config.yaml
beta1: 0.95
decay_fraction: 0.814
steps: 7898
Each number is 128 + 32 x the weight over the matrix's rms, rounded and kept within 0 to 255. Layers, rows and columns count from 0. Numbers have three digits each.

# layer 5 MLP down (transposed), 2048x512, rms 0.0944, rows 311-336, columns 0-127
039097096109171065149075117184165109061100136165078128096150114145110200123052090141128094158135117047137137121180166101119158139108123078146140151153177122158122111146136104102098140171147132165087152105164170144139105133132146131120130130166170145193102116125154083187118119149136083137157083147174171153154143102108102164162139154147132138143133124134094131095123117030178118120084
136123109162133135100170120170121148067092142084171154122210162053161151107161126091075150094116117141102060110147138114131194144132130122139114154106170099038156176188119150145176118117187210150137091123071156144182112103136154075122133082129153113103171175115128094138056148130083087132129206136108111111119084195107134095108125113203126120067160113151095155139172108132134135135091
133083164099119095113156125135147127146119067146151112099054131154050083189140145105145156000130143075068118073144133111126116098112126074210143124144116089125168158124112104143113114111116174124134085126144169129142182145093121101071114071144114107130106082133105122165079145148063160110133145136135113061115149082108127148088130135121087149131168103117127170161143146066171102083127
040091084125112128071134144172109207106104161128071122057149175158136150118157075087106102127190084139082105191100101101076122099108163160082105151100040150186138122123156202129130131147157143171107134128142178062069101045110136135176146126179111072061103056100096145106092094080186075079144130149169178174092095061112128159057118000223078238180148172191117092121183074096100096138182
115178118145126056126194144119122056136114188150135126125063161070128194085113101061219030113133122148122145073122110134085204110162100109143151221108142159141113087117122046157105147139143092114140091114115170137099079098141105205148210110147076052129146076146125108092111140150107152098133115151084143106098127156122068152096084127082145155151104144100082073132155165137093133161137
133094120115117126078131120187121071146111161151154141140184173104116054195183129110153129101144043109071117156178131148108097115072109089094127103187115135076190095094113145090091066120185141204141074156164106190117126158054177083085124114167147080100152053126109177180088086129121066110047123115105095089109155137102090128114156120152083124029210097140133125112112116148145153087123
130077102092122127112148112137168084140175157168108111113142087118138128156098113114129131119162107114087140096125108080137090087180105155126165124135125129148139185099135112075127122110116103134144183102134087086057090093114165149132071176100115142109073145167153075156127086089111123131115176126130161121120126123141137102076081132125159104088169115139127114139103127147155059102133
107169104148178083121135165143124184163169155155185118112205141170122107124140173125147074106137081130113192087126120183191123080131169080117160123142138139167164067109070114139166114157103186162143151148140158135190113084109187165129147163179114074143128169142181143180136114102158076109143124104085084172152143120113103128131088141116169133084112135071078105168090103153126154118130
125165177142129133110098184110091179139169172178128204163189093174183151107175157187086124111171145169139205163151126200144124203129083102087117134117142120126104121065143101094149130136114155128115079128141133124109125127131145153147108114128110111115165173119125137126127116104097161136121124152100220146171070094110113158108092137093169086168100106033153152132140164157125162142081
119123157090151164158115113129151151123094107122087159141151094123146120143099152133107129126110063199132137100091162124158124080097121110101146154147069093125089182111119048128107067178100145156090082171095136131136079122112123150123116076132111155067111168120124128114143120156220179115171127160140147152135170072040094107145128143079101157140135071157196164151093118116150107081153
172130157175150107091099163215129142118094164080134154068144158086080152098073096077021112149150105146177066119155082106146136147110070155105080076081126107067181125146149176172103105172084186131072121102102096120109126176172119131126044110073104098046062153080105079122122104098167151121065101057133118177146099117112151117093145187137092075153122160109140100163099091065116113147061
132143165144184131140142110100089132164186120132180091118130111160106124118151119166152112136142091127145148140140103150148117174140123125109174094100127110123105123118136124102144147104138130141190156136107161132121157154121138140075073116109090139125151144135161071166123149181115147148111126149139086134151137109087119127135077131164145134097153099144150104085162147061128100047135
170131154126091158068104084140070156158080145177118093142129197171123130157161110112117130039120100171159157115101171122129131104132149131099190131066071133184162133155160162139094060132115124120098158119077123136117179109142106118083090130137112184070164115146132156115125141068125027166084097113115104122141134138082107128093132156115123116105132158161115128142097174126146106146081
115146154110130065134131154092061169131124124135168091108160120117162121134124131104126125107142114068137144127114117111182091119145158139112080122092156141164150159102108158191146125029116116206136100139148139155132169131126140133213093095133118111164129162155133125134123146139097145118117091112068143105135168134123065119158081090134112107168155132071206181142127132081131141103135
117111154079116162087160150118103162075135062108185128168094114162178086130116156105127135112125145118062169116148095157101139070130138146255169140134104106137157133102140089140115134100129158133132143141146114074141098153101132151072106125125122176137084085110101135148116123096121178150098139083080155077091131099074190103160094111100079116105125158062136022177112148088169056135143
114133111077138111132137119156171136143136133098132100070157078134134129106145068168128111098143169108130173129112152071099150118175171099122135107093131073101112149078153095126082102157108195078076116116098099221144136067185054031132176185135138123142163169167127159103131138147114066167098160140137112145122106095110070163131135146113088146067099075157149090109098161151067110141168
119105165154151130143076138145089144142111142115100089104185111128134167152136102110051065139143148137116104127140187183103137110113103154161112138098131141088156169128095102151134110073142136099097173061124143135154108071111131177119053073165146127102125083087168153121176189074104114089088088110170148117184135164138156120085108152128139151142203123140131093112135130102123113120133
110167103127148103142179118145080125143116147078123137128105086103097119111140165110138121072157095101146119079149159134105128107130114128106104131117107095150107114108106150068081173097079093169178097183160136130180128088188130145152104153109130115120149162110168126077129100143088111161097097142131148105088111167079126100129182129146173148180176180156079139111175154061092136071110
132119139138152116140111146170130109108080057119098105124086156155145114094110143150099107094081113109142094091126167136200167113053142151075034106174138120089130136158154141164178111101132077179095093139111139132119175075137103102128115140141149170117165184150168166143178144149108125174104159093096162115127138098162187086098074112147132063145162166067106113123071154094163074137081
143081105073106147067145102110140157111101122135175107150074151122167149142166134156096172174156140193102113116131132149140132110111143152173160135132131180050125114123174097132122153104134103125097125115125095097128125208218164160172142097102101101105138175138122141142150147098102149141135101165091133099171135121123141156124094168159106172153108107117149085122110127145144164133105
104136118154115127099157135098119146089099095109116111134123120111114145115149131071140118121130128117161105112138140151140143075145159208108130108133068170145119167135178127169168125109093146130151119226093113171109106089138155111121065146105132151132137109129148149159180067199143091109150110147141119091135202158108106150153146124108162174135171140183191163089170197140115139088140
071112129124160098157187107154185043145115177133169138098100168054100091092108117068145086102091116139148136159153122159119127059175093132026167130082089047176038074099126038129135159097111093083153143102155139194123125175118071133181113169168139115094095136132095081108129116071068138162085123094151125093113087196060107198105183127098125123107111158135148116101128101099149158107125
157104181043114149214134132144064146053090164090168116184100163159098107128246163068102087145118126096100163083073139081178157089101112112092116107091143099157084139122165106144182112114086121209128059149218153154111089119135146087138088159121124170179189161100118106136085114118132170140159149106106130111087142127067091114140138107117120151126079174141142164123125115161142084144157
142117142130092095184152073136109158116163150114163145133117104166136119122165160096100100146150134107122139158075136133048111148091147114138185104168145142098116120097119123108106150101115107126111081157124134120082146111116124125061158154092145162108090122112141142147139144138118109072130141117160124173106126139131128156137107185098147154171137103153133122082114044068154165118078
118151168164101199101036127137167184118068118142102074126120103133106166096146134128135159176090138103151109161148105117129149193114135150156128110181112145140142186094120139136127072156099094114096126147103121160142060106110120156114166144113115142105177136062119123136161117123082120175121131200100133104128131133110107027110099116060102131145144195119082124079116147125071102086153
225147154160115163082094076118111143173134173099137149132120108080068115130142076179134117090102138110155067087127091146201190225091156177113122140105135138140094169133087170133101147140106109162154092157145136104129154142150136132122156126129148129137164113172089175091133109107108161142098161086136095061143124162115128164128179169113144165146062080086129192087124126090100096137093
# layer 5 MLP up, 2048x512, rms 0.0885, rows 312-336, columns 0-127
103095187132096131043092137092153132089127160205168125081094107072148125096140118093082102132126175154223136139191128190122186082156049104141097158156124147158145130163176218161067108111072119106108089186101092154140171151143098159100117044119116099190131184126093109144157087098164134093108151195127138131065153146157071147142110161145139019144113134198137076190118110154101061141102
153117089162141128166132138112126202123128138155100104142117127122105091219139184113150117150121166142181173145105141067186147133142108108078112176128123167153133164083105139159119108122136136096144138151143125076111099145137233110117134134148154138127155144154115198205187150160114156091177145158126140130100142091104142128163131159164162113070168126135168087107128161132089159106090
149118159043050136149149165093052113083114089111133106156074070144152081225141140059113074137253049160070184108176085140108223110083140103098110184044161193114104157189096178172102187066067069175032087132120071105079068106113032125120076106136214187187057082127097182153104141061153068045216180193135172125191180099198204247089168016204191138157113133189114124046131180201079130139138
132117114127091078070157154164068117179156124161181175151157066054123131146157175124064110112198114154157122163177126077130133070095150203115151103101196142119169165103179091154099147169197164082212163166083137114106124155184208119136137105103089139113179187112089101132074118073096094078144065198114198094124152126127161203051181152188085150177137154160112124098213139166127118170088
175119150055128180118155111182107080123168113089114200097098163086115152155136132151080151197100146080166172183145123140187051064068132102080072113120080100077134138129109133126100192135175159077117109219073065130132177077123153160158143118144180146089149112099161108148148169152121115110102156175172148116124169148140080109092129138129127143129165064092178161131159111101091066149118
153156181138068148117066160133146076129148120139096107126106154089161105160123176079129190135148077116156180158124161134108132095172156121151164152061118192080071104121127131137137126104156146078147148144109133134089083155135113102131102132126132142153183093050180125031091136113078141110132137188123104167142220128125138087097185129183134115105139112160102116112145103094084110149135
128180131094141133074099122109155157095097155067113159095138164083130142162143165152105127158106168079133105144087126150163135151204153150159128159173186152137181097137213138167106086178085116095136154095114129159111124078178183149118155113161124105159159115114106077136111117137093136097110093160148125141147160153146151107141147146126079105156105124157154105142143132122082133125127
108129130105113089099130126069129156078144164127101156098109103096160149126170173123163100102139114115125160117148086124151116113156129138138126086093156143146170097097102145173106143100110151170132160129155117124166124117092120105100102145137148145131128132106140098065151107161163065154153098183120110107103067095119131137118117109131180122244100142105137169067049159136111100081147
113155097073123121169145118134164123158121139126177133170079098091102119162078175120147121120116080136140132151157157126117116126107068174105096127133203175120147163132152161052092116147103124165132152117116134141159128090137188139101148111209122132110142138148113084127149122077091229078133161176142204094102090170129097089134108138107079156119109083184183148113211131163146171125133
138116154073061098143131153150154149135115114194078124051128119164151090102157119112164122069201103181133157102100148131102138155130095149138137103166135109158162145062192159112140187116033096150105091105093111063127122167133085143114105067102143078083078120087129108187146175152163114151113148182174181123096125161132107163144105178152080134125140097105137100136111119192136165134092
138116095128109110126127178145159045130147126137101104163114153135134099144150137068134145146159092151144139145150161079107122116151128103085088133185112197159156163159142080114149148188155086166127128173135144110159104148129168158174150199133152084171122143154061185075149113104093117094101158155157162089092182125157081123131135131184192128135115198080137148132066088167043151145134
087192118194086099135152058198100120141095148075087183111070177111167076122122184086104153108058108171163140142160127151186111111125110227116137142129167109178130085070129138134093149147119091120183185180190129176141138141114117139199072103102134113136169161166107095168102161123120125186117187139168209110109094151140091137093169111119140115156068160053127116206187125089121177134121
154101125188163172147099127151110091166112173120115161132100126145140128177152117183173110182124186140106120144131093123053127148140155078095105113116077138173108127121191150121088116195180099135062181176133196135139146148104141161125146179119117116123133179091117113107095098136133081128149176141142126164121095084115093138123079144162145141129097096140086187158073142121153074145078
187114095101152115185173150065129159068136080088186105146094085113070099072102130163167138178152087121161130124140083151181091142142096164119170097149133117098107149161146113100105148165139077169154119129136092155204112145148079119025159171169196097176109133127091162093094144133090130125092156103124056124154129168041145159169094207121084120090125077113119150156108157118138078151105
083139060111109121047114075148109133074112126090142099162170149146132092173116130108120154154076101128166120203125118154095195081058110130136099185149154130080069179109075064150106145096113123147125147138120114103185096092152193091152080194154109128166228151130070154121093128122121087068115134098133160105173139137137098160119087097129158112092096178129056122174149119170136093129092
137150120156045132127159153141108086178141102121107177146103176116087054100106166104145117126134088073141128102092149112065167127112137148112108098077144155122153134110072126125128061142158080127157154096190175113151145154139151179131194114047175141188126136101155110087058128117130058162132131123138112150143098157104090142128124186141154161165106098173150142125153121100106120132145
077171129127098132057163082134125127112143103118167127160135089173118081131078124139112087150178084126128123073125085085142171160149120082140136103186124144182115149096092155181108099141141144125085120152139115127105172118080144122146102176161119097086097135154081140107122109186146114131130129144091119150143137146090155109138096095103110112119121134145109140078115093158079065109152
125148174093143194080175131118140113144184204134115139130130103123163103169101093151166143100105160166137149135112114079138128131088162185124083051143145117129104157127073089080151100091084194068150133109099123156115141150137114176097070178168127158140128092054168071115078117143146064125162136160161144096138139130109139125037121090138138109117094086154131137112139121131121222109111
121100094118143076100121153101150128152207055121117151109140160114204116068156182111108158088122090100116116086138120131134158094095108151164114129144123180151160139191121086125089179110156070136075120160156139120149121144122117096090134156159164115109138070155103095142157132164172141093127117165091116129075120198092121120136144059185105128112187159150100157102119113165183071103185
138099144163134107128137156068123068137103181189127131155159096103124141095159136081132147128151148163058102180130122154123153181132111121123091198112104139065161079192127088110187149038126107123124119089129165141084169093081128095119139150129119129102122144118147135089091154153185123127139107120164180159132144138131098121154172067126124141148096116117114193115142131126122144124145
160154081147071072134119141147120150162055136156130127151102137092099044086144154123140158118139145168089111182166105232166143155069192168139118129049175116193198059079152113108127099105118125105092144125059153155132118096097158148105144117160231120137047149107177114122209249092123127155093079083184130120137133143109072086145147102176104088051064124193080058142102082207199111077140
172108090124131084156099147127097126164095180160162147088102111115116176172118115100083158128155150104162109110108197117145168114151169128149105116126143098164102119118110132132182123107135148123110060161139167155147069144091175108183174102163121133233111124109041110162131180129096091172133168141110127153139057128092175110099124078134162099134106122144163076110136097107129157091101
128123112106133089112143122116139109174141151135132115134087136174035155148137100101176113119100106119132089185112121132157089108146144108143165141146120158143100152147149078102149143118111168107156112153128133122146096130115146097099142163144075109147148134176142122055149125150088164114103170143145151178168202158100133102110125127116138088154156109064146115161082116152100113134117
114134113122179098107137145119074100132182158098157122128106155129151123109139141154097103086118106095120121149133158051142082118108124113075094098131097102128120164166164146171180151106171134140108147166181104105099168175152105112147077106091170193147045112171124159117118141106107161104098127103121114163083117175126136163119175090116125151110183081109157201091120150133098127157148
153114088118166133126179128147100141156134080135175153135132090176125142137134142079185168140099161141142103152119071144105115127128127088124121131116081133129181138137115105133131131065109122084134138157099145112106134158104161149099121151109123085143127157083144048135140157224202120091117139148115112145074122150183179063113096121140200109120123202181117128139105179150126099150123